Weights of a small GPT-style language model, trained from scratch on English Wikipedia.
Size: 9 layers, width 64, 2 heads of 32 (1 for keys and values), MLP 128 SwiGLU, vocabulary 2048, 0.595M parameters.
Architecture: RMSNorm before each block, rotary positions, no biases in attention or MLP, untied embeddings.
Training: a variant of Adam for these matrices, 152M tokens, 9247 steps.
Each number is 128 + 24 x the weight over its row's rms, rounded and kept within 0 to 255. Layers, rows and columns count from 0. The size above them is the row's rms in percent of the matrix's.

# layer 3 attention key, 32x64, rms 0.163, rows 0-31, columns 0-63
size [123  55  78  91  67  73  92  69 122  63 187 105 106 103  96  96  84  96  88  70  93 107  88 113  77 177  46  94 102 106 104  96]
[[106 189 103 111  96 137 103 161 109 117 119 112 126 132 109 102 149  97 160 158 122 107 148 184  94 105 165 109 139 140 140 102 129 147 138 124 134  88  99 114 113 122 116 126 149 115 109 120 152 183 132 117  90 105 138 121 144  93 151  83 125 151 138 125]
 [131 100 116 162 172 124 124 114 133 150 128 136 134 134 122 165  85 165  94 116 119 146 125  82 125 163 100 121 101 103  80 174 119 100 111 124 118 157 153 134 148  96 140 125  96 125 150 154  98  72 124 122 150 134  97 105 113 145 119 174 134 123 145 128]
 [146  81 120 102 131 149 119 138 104 163 105 166 115 127 129 153 114 102  93  71 166 127 152 112 131 113  99 146 114 150 157 106  89 113 158 108 144 165 155 108 152 172 138 112 132 152 123 120 134  91 149 118 121  94 133 162 130 121 112 131 108  90  93 115]
 [ 83 109 125 122 191 174 153 127 138 105 147 113 177 141 127 131 110 123 119 118 149 123 110 131 156 127 124  99 129  97  92 137  90 141 118 140  82 153 135 144 118 143 115  67 126 158 149 119 156 134 123 166 119 138 120 115  87 152 121 132 155 114 134 173]
 [153  87 133 132 197 132 114 120 145 131 150 136  96 173 111  90  75 144 124  86 152 131  86 122 168 128 133 166  82 102  97 135  89 111 142 146 121 122 121 131 158 157 150 100 123 116 125 150 120 100 129 129 141 163 139 106 121 144 129 122 142 111 131 131]
 [105 102 147 127 189 180 135  90 146 133 142 119 164 129 149 112 132 147 127  73 141 131 126  88 137  87 108 112  91 144 115 124 121 106 118 152 114 154 156 148 138 132 121 105 128 162 177 129 115  95 137 161 143 117 153 127 119 165 125 143 173 116 108 122]
 [ 81 138 174 142 107 107 147 109  84 110 103  80 119 115 109 122 131 121  84 120 121 106 121 156 111 118 163 110  94 159 125 139 148 132 148 112 101 143 144 131 138 138  80 150  93 114 111 125 113 120 184  89 113  75 106 123 119 111 142 114 134 145 123 154]
 [ 80 157 137 103 138 108 141 125 116 116 176 128 136 116 128 126 102 167 127 146 104 112 114 129 125 128 128 128 160 106 149 116 163 129 143  83 167 119 163  98 165 153 162 120  79 118 131 132 142 148 183 135 144 133 135 110 154 162 113 137 147 133 183  93]
 [142 112 163 101 131 122 140  72 139 118 119 144 163 100 153 141 116 143 125  99 120 136  98 114 129 106 122 117  75  82 132 118 116 122 154 108 142 175 145  97 165 135 114  79 108 108 153 140 125 100 129 154 182  93 151 146  89 116 104 120 131 148 128 120]
 [127 141  84 115 116 146 120 101 105 101 110 107 130 106 153 119 133  95 162 111 120 130 135 169 100 111 164  62 131 108 139 110 111 130 109 124 111 124 109  60 119 129 123 128 161 150 117 150 155 152 120 141  86 147 109 114 130  98 166  90 133 156 130  98]
 [132  78 155 144 181 125 141  88 144 123 140 144 128 136 141 127  96 174 124  86 124 127  84  91 149 129 138 131  82 103 125 130 108 104 129 152 112 161 151 132 145 151 127  90  92 151 164 147 114  83 132 140 151 151 121 114 124 176 114 113 146 121 134 110]
 [109 154 134 112 166  96 142 119  96 139 128 110 128 125  91 140 115 130 108  81 156 141  89 111 102  88 120 146 106  67 131 122 117 103 123 105 147 130 129  70 142 106 104 122 139 136 103 125 161 134 141 138 131  90 107 123 101  99 152 103 191 131 125 137]
 [110 119 103 159  91 113 150 116 161 137 177 166 134 132 137  69 127 115 124 140 156 174 109 131  69 144  94 166 130 140 151 155 123 134 144 142 182 126 135 163 134 148 142 140 133 132 141  98 109 118 111 155 129 118 101 149 115 131 125 175 114 118 126 152]
 [148 147 122 109 135  75 135  96 119 159 113  97 107 117 122 176 122 126 127 115 130 139 146 138 121 148  91 125 129 126  94 172 108 125 150 111 147 102 142 182 107 125 104 130  81 110 172 160 107  90 103 177 116 127 131 130 116 150 111  97 139 132 119 174]
 [107 102 125 111 138 182 132 127 120 161 142 141 148 133 144 129 123 150 129 126 113 158 159 105  97 117  92 114  99  72 150 115  91  94 115 140 129 116 129  85  97 164 151 144 114 131 165 103 121  80 147 129 129 113 133 139  97 166 118 118 100 156 136 179]
 [114 137 102 169 137 136 174 118 107  99 140 101 135 158 119 134 154  77 131 118 111 156 111 120 138 144 132 129 127 132 135 113 172 186 133 103 103 115 122 155 137 141  93 126 150 129  62 110  90  98 143 123 146 121 116 147 132 157 159  90 157 115  97 139]
 [146  78 120 121 185 126 149 103 120 137 126 144 143 171 122  94 126 141 121  99 121 136  92 102 164 125 117 124 104 124 111  94 121 134 161 137 127 131 136 137 145 181 134  55 110 136 171 132 137  90 130 134 140 164 146 121 113 146 134 116 177 118 125 151]
 [114 154 116 131  67 128 135 162 132 121 102 100 120 122 124 151 146 122 118 187 136 146 145 145  81 137 165 120 179 153 137 140 126 133  95 114 155 115 108 116 112  73 128 172 155 125  85 128 143 148 138 118 111  95 125 139 148 101 136 128 103 153 164 138]
 [ 94 111 121 177 131 144 130 113 137 123 105 142 152 112  93 126  88 154  94 115 128 141 139 105 125 115 151 120 131 105 157 115 136 158 118 138 136 162 168 142 161  78 103  92  89 154 124 176 124 112 115 108 110 168 133 127 111 138  73  95 122  98 142 117]
 [ 97 113 123 135 197 139 141 120 154  85  77 170 144 150 133 108 126 112 133 109 108 127 126 115 149 141 123 142 105 121 113 129 107 118 145 146 118 153 159 123 123 152 121  99  78 166 173 151 138 122 157  85 139 142 152  78 117 119 119 118 151 124 169 138]
 [ 63 184 136 132  94 128 115 160 187 125 104 114 120 108 137 132 137 116 112 147 147 159 158 130  95 111 187  97 134 133 147 135 142 134 111 152 156 130 102 149 103 136 142 139 147 132 111 128 142 173 152 124 114 111 144 149 150 104 127 148 124 155 171 137]
 [115 127 109 142 117 141 143 152 110 132 166  94 132 140 123 176 100 116 138 161 102 130 137 130 135 103 139 174 154 130  91 155 111 149  76 173 157 100  78 150 119  87 149 151 120 141 119 103 120 165 103 118  89 132  95 129 120 108 136 142  93 138 120 146]
 [137 115 143 112 121 151 147 147 132 138 134 140 108 124 132 100 115 101 167 151 117 135 135 145  96  75 158 121 126 139 133 128 124 119  87  73 152  89 101 140 147  80 156 163 155 118 114 175 144 123 146 138 106 130 116 161 158  97 127  85 145 118 166 162]
 [138 165 100 155  86 156 107 138 132 117 131  73 127 126  76 125 118 109 104 174 155 133 117 165  99 151 112 113 147 120 153 153 141 151 157 134 137 127 109 129  81 120  91 168 149 138  93 128 136 132 122 125 112  81 158 128 139  93 143 139  95 117 143 151]
 [ 85 134 137 133 136 124 135 120 139 108 160 146  97 121 160 114  94 171 122  86 151 120 106 142 148  84 136 115  88 112  95 146 123 106 127 153 112  87 111 123 107 140  81 137 151 118 133 162 131  80 159 127 177 134 147 124 149 132 161  88 157 142 108 129]
 [130 149  99 124  72 110 114 166  97 156 145 121 109 125 119 125 151 104 138 177 140 111 132 149  73 141 125 106 164 160 111 107 153 138 127 155 120 103 107 114 115 141 140 147 147  82  77 123 152 176 119 141  88 120 134 140 128 106 139  92 109 130 155 125]
 [142 176 134 108 134 138 130 162  96 161 135 116 104 131 119  99 161 111 174 148 123 111 108 143  90  98 157 139 134 129 149  88  90 117 149 107 119  89 147 103 126 121  82 108  98 107 109 113 141 174 130 136 136 118 157 152 103 103 114  97  83 125 131 155]
 [101 139 140  98 107 114 176  95 111 129 106 140 134 129 184 118 167 162 129 106 109  96 126 166  74  95 120 110 141  94 150 119 143  69 133 145 130 121 117 128 137 126 123 114 158 117  95 140 126 143 103 178 119 145 121 153 161  89 137 124 119 122 140 147]
 [ 83 131 138 199 108 169 140 120 129 144  81 120 154 102 120 131 151 120 102 171  91 138 121 149 119 166 133 123 140 128 130 104 140 113 153 138 134  98 109 138 162 124 122 147 127 140 132 152 108 106 160 126 130 111 120  99 202 132 100 158 151 126 151 129]
 [158 123 139 153 159 117 105 126 171 145 128 106 144 148 105 114 153 138 105 110 119  92 157 149  74 145 155 112 137 137 123 110  86 175  71  98 118 147 144 143 150 100 111 117 127 125 186 136 121 144 117 123 113 121 122 162 167 153 144 169 113 134 114 140]
 [ 91 123  82 153 157 139 139 120 109  87 166 135 173  99 148 140 119 175 142  89 140 124  96 129 141  92 102 132 145 116 112 132 100 130 119 102 142 134 160  88 105 155 126 156 116 122  89 130 143 155 136 132 126  93 132 108  99 149 104 133 149  73 110 136]
 [157  93 119 128 120 124 134 136 145  83 162 110 124 138 127 163 132 108 125 103 122 146 147 124 148 158 140 211 133  89 115 162 154 136 134 115  86 122 105 113 155 129 121 154 143 102 117 101 145  99 132  75 121 138 151 109 154 120  88 120 131  86 143 147]]